config.toml
num_hidden_layers = 10
hidden_size = 192
num_attention_heads = 3
num_key_value_heads = 3
head_dim = 32
intermediate_size = 768
vocab_size = 8192
hidden_act = "squared_relu"
norm = "rmsnorm"
norm_place = "pre"
norm_eps = 1e-05
positions = "rope"
rope_theta = 10200.0
rope_fraction = 0.25
qk_norm = true
attn_scale = 0.36
bias = "none"
tie_word_embeddings = false
parallel_block = false
extras = ["some layers without attention", "local attention windows", "gated attention", "value embeddings", "a smear gate", "short convolutions", "an embedding shortcut", "skips across layers", "capped logits"]
init = "uniform"
init_std_qkv = 0.0266
init_std_o = 0.00842
init_std_up = 0.0266
init_std_down = 0.00298
optimizer = "muon_variant"
learning_rate = 0.009
weight_decay = 0.015
lr_head = 0.0059
warmup_steps = 41
schedule = "wsd"
decay_fraction = 0.675
decay_shape = "sqrt"
final_lr_fraction = 0.05
batch_tokens = [8192, 16384, 32768]
max_seq_len = 256
doc_mask = true
train_tokens = 151500000
max_steps = 9026
dataset = "wikipedia_en"
Each number is 200 + 30 x the weight over its row's rms, rounded and kept within 0 to 999. Layers, rows and columns count from 0. The size before them is the row's rms in percent of the matrix's.

# up: layer 3 MLP up, 768x192, rms 0.169, rows 82-98, columns 0-95
# down: layer 3 MLP down (transposed), 768x192, rms 0.0822, rows 82-97, columns 0-95
up82,096,189,216,229,235,229,250,191,200,241,130,221,187,217,147,241,225,157,215,222,143,152,211,200,226,248,207,223,204,196,187,184,182,222,221,150,210,181,203,206,196,173,191,212,253,215,179,209,239,240,219,200,192,165,215,235,171,187,197,177,220,176,217,193,172,183,198,124,267,148,166,165,205,191,214,172,219,232,167,228,210,205,199,227,262,215,243,244,259,204,191,235,210,201,154,240,164
down82,107,172,185,161,200,151,150,232,220,119,180,155,187,258,254,177,137,231,270,206,198,220,208,242,196,209,223,231,150,158,175,202,191,193,158,196,163,259,195,186,164,282,192,202,180,168,230,237,178,180,222,153,184,221,187,213,221,228,153,225,217,222,197,150,229,193,218,222,202,190,188,226,187,220,228,214,186,238,202,216,211,231,200,185,152,211,170,246,187,218,185,170,155,155,168,184,224
up83,091,190,128,213,214,138,169,247,216,178,234,207,167,182,194,173,221,213,201,143,173,225,191,207,207,209,134,194,158,143,223,189,161,154,251,176,213,225,256,176,172,197,225,214,179,174,168,188,216,213,178,196,234,230,217,216,224,152,210,234,229,148,206,202,173,206,187,227,118,189,197,231,178,176,211,170,217,190,212,227,166,167,236,158,235,202,186,180,204,176,169,183,184,216,229,213,238
down83,107,178,183,209,219,219,151,211,153,265,190,174,166,201,205,260,184,188,161,221,179,222,186,222,174,193,237,224,230,234,177,185,199,237,199,231,195,181,209,303,243,169,222,182,257,222,212,228,155,266,206,250,252,241,167,217,185,225,174,241,197,199,197,246,221,138,205,225,243,194,186,201,179,200,118,194,209,212,197,198,224,262,184,180,177,201,179,224,260,212,176,114,167,227,197,195,192
up84,101,200,214,159,158,200,182,198,182,224,194,203,182,206,204,166,180,187,189,213,200,190,204,243,217,200,179,199,184,161,145,208,202,182,232,189,211,159,221,211,216,178,215,184,211,165,213,177,230,180,177,180,183,168,155,210,175,198,237,202,232,261,151,201,168,239,211,201,143,237,202,195,108,261,180,231,229,191,138,209,246,194,218,221,206,212,166,219,179,189,218,222,214,157,182,208,231
down84,103,202,229,193,268,207,211,175,217,217,241,172,168,200,216,210,191,187,241,156,246,205,220,164,194,208,214,227,193,215,289,182,228,246,237,224,195,218,215,181,182,227,171,192,243,217,207,162,169,180,169,210,214,262,198,190,231,196,195,193,168,231,190,242,196,247,221,169,212,135,224,249,146,135,166,214,174,176,213,145,179,211,142,208,198,215,268,191,216,172,191,200,172,263,208,155,150
up85,102,168,186,209,185,235,202,151,183,255,208,183,172,208,181,219,174,206,200,165,157,243,202,187,202,194,209,138,177,203,235,188,205,181,220,144,175,232,215,226,172,259,137,191,257,141,174,174,133,224,173,211,175,211,161,224,179,204,186,257,191,209,196,143,217,166,173,219,230,191,157,221,206,157,191,213,196,207,184,196,155,148,188,201,203,229,207,140,157,237,162,225,213,216,231,221,163
down85,112,190,152,179,204,175,209,195,244,146,205,210,187,196,185,203,195,167,221,165,235,218,202,182,221,199,206,241,203,208,209,186,215,189,236,226,170,207,239,153,234,193,200,178,229,184,137,172,226,210,216,135,203,205,235,157,221,138,170,193,240,167,257,156,217,211,169,219,190,237,166,243,194,164,205,202,228,178,206,207,184,202,170,217,235,191,173,223,242,162,193,218,205,187,233,233,229
up86,104,222,201,176,210,157,172,82,191,236,190,228,169,179,238,232,214,183,239,207,143,247,169,274,158,177,168,203,165,223,208,232,223,167,231,193,186,234,226,250,259,194,217,198,195,168,194,195,197,176,154,200,204,151,181,215,185,167,198,232,131,214,159,223,179,181,213,176,201,230,168,217,221,189,226,184,197,203,249,180,206,185,235,215,183,171,211,241,180,175,192,287,181,191,191,175,164
down86,109,210,210,214,218,189,193,188,195,232,246,182,206,203,120,178,198,213,202,152,205,147,192,231,150,222,159,188,229,216,170,215,152,188,265,223,212,136,240,205,183,208,247,182,203,220,257,190,245,193,206,166,264,216,235,250,194,189,164,190,252,230,170,211,206,206,109,183,168,168,199,213,189,175,176,223,235,171,161,165,183,210,152,232,201,157,164,266,191,193,203,180,195,218,197,238,156
up87,097,184,222,270,274,173,208,217,199,192,199,193,231,168,136,195,205,230,202,167,186,185,171,236,199,198,192,234,187,164,235,168,222,157,206,195,200,182,236,189,242,227,210,211,164,264,158,225,248,214,216,239,218,227,207,232,182,224,205,237,205,210,140,187,214,223,233,179,198,207,138,184,226,219,168,204,187,151,188,136,187,212,222,203,235,228,235,243,168,220,279,255,150,247,202,196,184
down87,106,203,182,245,257,175,200,208,166,153,193,159,247,217,243,193,186,187,174,197,193,228,256,252,180,223,239,182,227,212,227,223,130,225,180,190,190,173,202,174,201,239,217,246,200,193,157,172,143,177,233,233,177,210,228,185,223,233,249,210,184,183,205,179,183,142,202,151,150,232,227,187,191,163,163,252,208,177,186,250,147,227,214,209,222,222,230,231,192,198,207,229,197,227,219,233,211
up88,112,178,207,213,225,182,173,262,171,189,177,188,156,238,239,181,247,164,270,163,223,248,204,217,141,195,198,180,185,232,230,197,222,202,155,193,156,181,165,230,220,215,242,184,175,213,195,158,257,196,220,263,205,153,170,229,165,176,241,220,196,247,182,194,151,178,202,206,188,213,194,192,204,193,220,184,219,212,172,183,225,229,229,175,179,159,233,154,175,164,222,219,186,208,183,235,240
down88,111,168,218,213,249,220,166,153,195,237,190,205,197,238,257,173,232,178,255,175,254,185,235,222,202,237,181,194,200,252,204,226,178,135,202,239,218,193,201,219,235,228,235,210,192,213,212,199,236,197,223,243,213,165,171,190,197,231,244,242,236,236,202,249,212,226,179,212,154,223,195,213,197,222,206,216,215,219,189,151,190,227,199,194,182,148,191,177,161,187,222,171,193,137,229,219,216
up89,106,187,202,230,259,208,185,211,173,204,222,232,192,202,217,158,194,197,191,236,230,211,215,185,132,215,234,151,211,183,225,182,175,241,217,199,212,191,160,220,201,206,251,145,216,214,239,198,234,162,195,254,176,177,112,200,179,147,210,233,224,270,216,215,147,194,184,196,172,143,207,211,186,201,188,193,200,204,224,176,225,177,197,225,217,169,190,145,222,230,240,189,145,184,212,261,178
down89,111,231,220,212,176,198,172,192,211,157,203,229,233,231,152,181,230,227,188,206,161,192,217,153,217,169,158,210,163,242,164,206,229,174,174,280,164,227,197,219,211,195,221,193,210,231,178,166,235,166,170,229,192,144,218,211,176,191,242,242,201,237,194,212,159,204,216,194,200,201,265,266,213,193,179,170,219,203,181,225,166,190,185,183,155,203,247,172,215,198,205,181,176,270,163,230,236
up90,096,202,213,196,180,221,230,179,225,209,191,215,196,221,251,215,171,189,157,216,149,230,178,269,153,186,235,187,202,158,203,215,140,237,259,183,233,196,226,142,185,243,226,204,237,188,187,181,144,223,216,221,221,230,177,163,154,160,190,144,222,210,140,214,229,275,245,253,237,191,181,175,181,165,195,208,242,200,197,176,184,217,204,204,226,200,149,180,194,188,231,222,191,204,218,168,214
down90,108,179,227,197,196,164,171,225,180,211,185,206,208,211,163,211,182,199,220,158,161,194,191,218,222,226,236,228,225,151,211,237,237,225,256,201,150,185,160,175,157,186,243,208,249,157,212,202,221,182,206,187,180,169,212,189,261,200,205,215,220,173,182,222,179,217,205,257,200,180,179,215,180,226,188,161,226,204,165,225,144,161,199,239,212,151,241,200,162,212,138,175,213,211,227,242,192
up91,106,175,155,263,210,214,217,175,235,188,242,228,140,220,233,216,237,172,237,248,220,234,149,197,211,187,212,253,171,180,172,237,203,214,214,188,202,211,237,225,188,204,209,194,224,267,162,211,248,193,244,215,184,205,240,154,193,229,230,133,196,248,163,165,181,222,197,178,213,260,193,225,210,189,253,255,229,240,214,205,218,228,163,196,217,179,229,170,157,222,220,149,207,171,212,189,270
down91,101,225,260,160,202,229,219,232,216,173,231,204,261,211,189,241,174,258,178,213,204,186,220,202,257,210,248,187,180,221,134,166,183,242,161,214,237,197,195,204,185,188,166,216,152,198,196,212,193,227,155,180,199,231,244,163,184,221,226,206,151,193,212,188,189,238,189,229,192,183,231,203,202,188,250,165,222,218,268,184,177,190,234,206,244,251,204,221,217,246,221,204,169,211,236,197,203
up92,094,231,177,199,162,199,199,166,228,169,217,156,172,172,242,230,210,200,215,196,156,202,179,186,193,174,222,191,201,170,210,191,231,161,205,179,167,185,178,214,242,214,200,216,196,166,214,228,206,187,210,264,199,200,213,199,213,173,234,175,238,166,205,233,253,255,149,160,220,160,206,222,201,183,198,218,182,181,189,211,230,197,176,164,239,210,210,251,202,194,226,257,242,221,176,208,194
down92,102,237,195,173,178,192,237,215,261,217,160,234,214,230,203,171,257,254,192,201,183,182,173,147,235,187,249,195,162,196,225,212,201,182,178,183,202,153,165,195,197,172,196,185,206,232,195,237,245,215,204,190,180,213,188,147,155,184,255,184,120,236,184,229,242,149,244,251,223,243,189,150,222,181,224,198,208,150,218,179,157,158,176,179,220,258,201,168,200,185,160,191,151,175,184,209,176
up93,102,207,231,166,193,217,157,252,175,197,163,249,232,218,192,223,268,174,200,185,202,186,227,135,202,163,228,238,205,222,222,222,227,207,260,229,164,213,187,214,221,184,185,187,169,192,214,234,124,183,195,211,219,163,160,190,220,180,155,149,203,174,144,204,213,170,225,147,198,187,235,213,235,253,217,222,189,211,219,190,157,153,243,224,193,253,199,211,173,232,168,196,259,175,239,225,195
down93,094,142,169,269,173,199,162,154,194,173,193,208,182,184,233,162,165,239,245,201,200,176,248,233,154,200,205,188,175,195,201,199,178,219,209,194,205,196,222,223,144,210,166,166,218,189,204,192,223,222,159,205,227,201,242,215,202,209,238,221,212,152,175,198,227,200,216,216,245,232,218,194,144,227,238,162,216,160,200,147,258,217,176,228,197,145,278,206,216,171,168,205,214,192,234,212,198
up94,106,182,160,216,143,141,212,169,248,258,162,237,217,237,181,190,189,215,219,218,205,244,184,219,154,197,199,207,233,171,214,160,206,220,125,211,182,211,189,223,213,184,198,242,134,208,204,184,160,237,220,181,210,161,232,131,132,149,124,183,194,220,230,175,172,222,191,245,213,201,233,143,202,188,159,174,158,192,203,208,162,201,179,206,184,178,215,229,198,187,198,276,224,227,230,184,177
down94,105,241,147,200,167,190,204,183,230,161,206,171,212,257,238,209,215,192,196,196,210,179,183,239,189,174,190,240,194,222,157,263,206,201,204,223,143,197,245,211,167,202,200,209,153,221,231,229,199,181,209,187,192,166,178,174,204,156,202,192,172,228,174,200,237,190,203,209,170,244,190,238,176,248,216,280,220,182,194,174,223,151,151,173,236,227,136,171,168,200,180,138,195,212,195,232,194
up95,101,174,151,192,193,166,229,205,225,147,191,154,230,203,201,172,215,186,231,220,201,239,229,172,199,162,171,188,164,234,181,197,235,186,260,247,232,209,153,218,187,182,171,247,159,190,286,253,183,212,231,172,253,187,174,221,186,195,203,172,229,182,209,207,221,197,238,207,195,199,155,168,181,238,228,181,185,204,245,244,217,189,225,246,205,169,237,152,261,267,199,196,204,174,173,199,220
down95,101,189,210,220,193,159,184,191,240,225,175,236,173,203,214,206,164,203,124,193,156,208,173,172,181,225,215,206,183,205,212,223,234,202,146,199,221,225,212,194,206,241,208,201,216,214,148,178,177,216,267,201,214,235,239,198,176,209,162,196,196,193,192,213,182,238,211,215,259,141,209,253,220,219,169,207,236,194,147,186,142,201,214,204,165,232,199,239,170,145,203,217,251,224,213,183,224
up96,093,216,183,173,237,231,242,217,201,219,176,190,241,253,200,182,198,236,234,160,209,171,127,187,177,183,182,165,205,211,196,160,187,229,164,183,195,200,168,165,238,237,214,165,189,225,146,209,200,170,224,204,248,171,223,254,237,235,194,228,240,188,174,179,190,210,264,188,200,232,182,205,243,167,197,226,177,188,182,152,187,191,229,148,200,139,229,199,214,251,162,190,248,249,208,179,238
down96,096,145,217,224,216,193,184,198,159,206,273,239,180,146,220,181,212,210,187,241,216,250,186,179,211,182,252,217,186,210,182,210,181,194,278,191,221,198,210,201,280,193,218,169,155,199,256,229,204,200,205,196,234,150,143,219,154,177,193,134,163,205,215,181,154,164,189,232,200,125,171,221,228,190,191,209,144,161,209,231,193,241,243,151,177,178,154,223,233,257,185,231,217,226,194,266,183
up97,097,174,224,202,195,172,171,247,204,205,238,221,216,198,178,172,181,218,204,233,242,162,244,168,166,240,207,236,196,202,191,204,206,182,196,135,193,224,200,218,204,188,120,204,222,251,220,166,210,212,233,175,202,201,166,144,126,159,211,205,152,233,220,156,191,245,191,166,183,214,193,143,235,189,174,227,140,191,182,241,186,177,199,222,145,217,210,148,177,192,222,229,230,295,179,251,172
down97,102,141,108,193,160,211,196,218,216,196,204,200,202,249,210,204,166,178,231,163,169,168,178,205,197,235,190,143,209,244,277,185,230,168,184,218,171,218,183,173,148,220,200,235,202,143,170,215,218,253,201,186,169,175,197,216,217,205,188,221,177,169,191,184,223,215,204,268,203,177,189,244,213,298,202,182,194,233,208,213,203,219,196,180,216,201,175,237,204,211,171,193,190,239,223,185,235
up98,104,223,159,175,204,214,234,215,199,203,188,175,173,185,214,238,255,197,190,205,164,195,169,194,193,156,141,200,232,253,178,209,180,200,177,156,179,190,184,182,179,224,190,187,197,229,148,155,157,235,214,244,212,172,277,184,231,182,144,262,141,227,213,177,213,223,171,180,151,236,226,197,165,195,186,204,173,209,221,240,232,202,244,195,258,183,183,216,242,219,221,170,191,199,198,175,244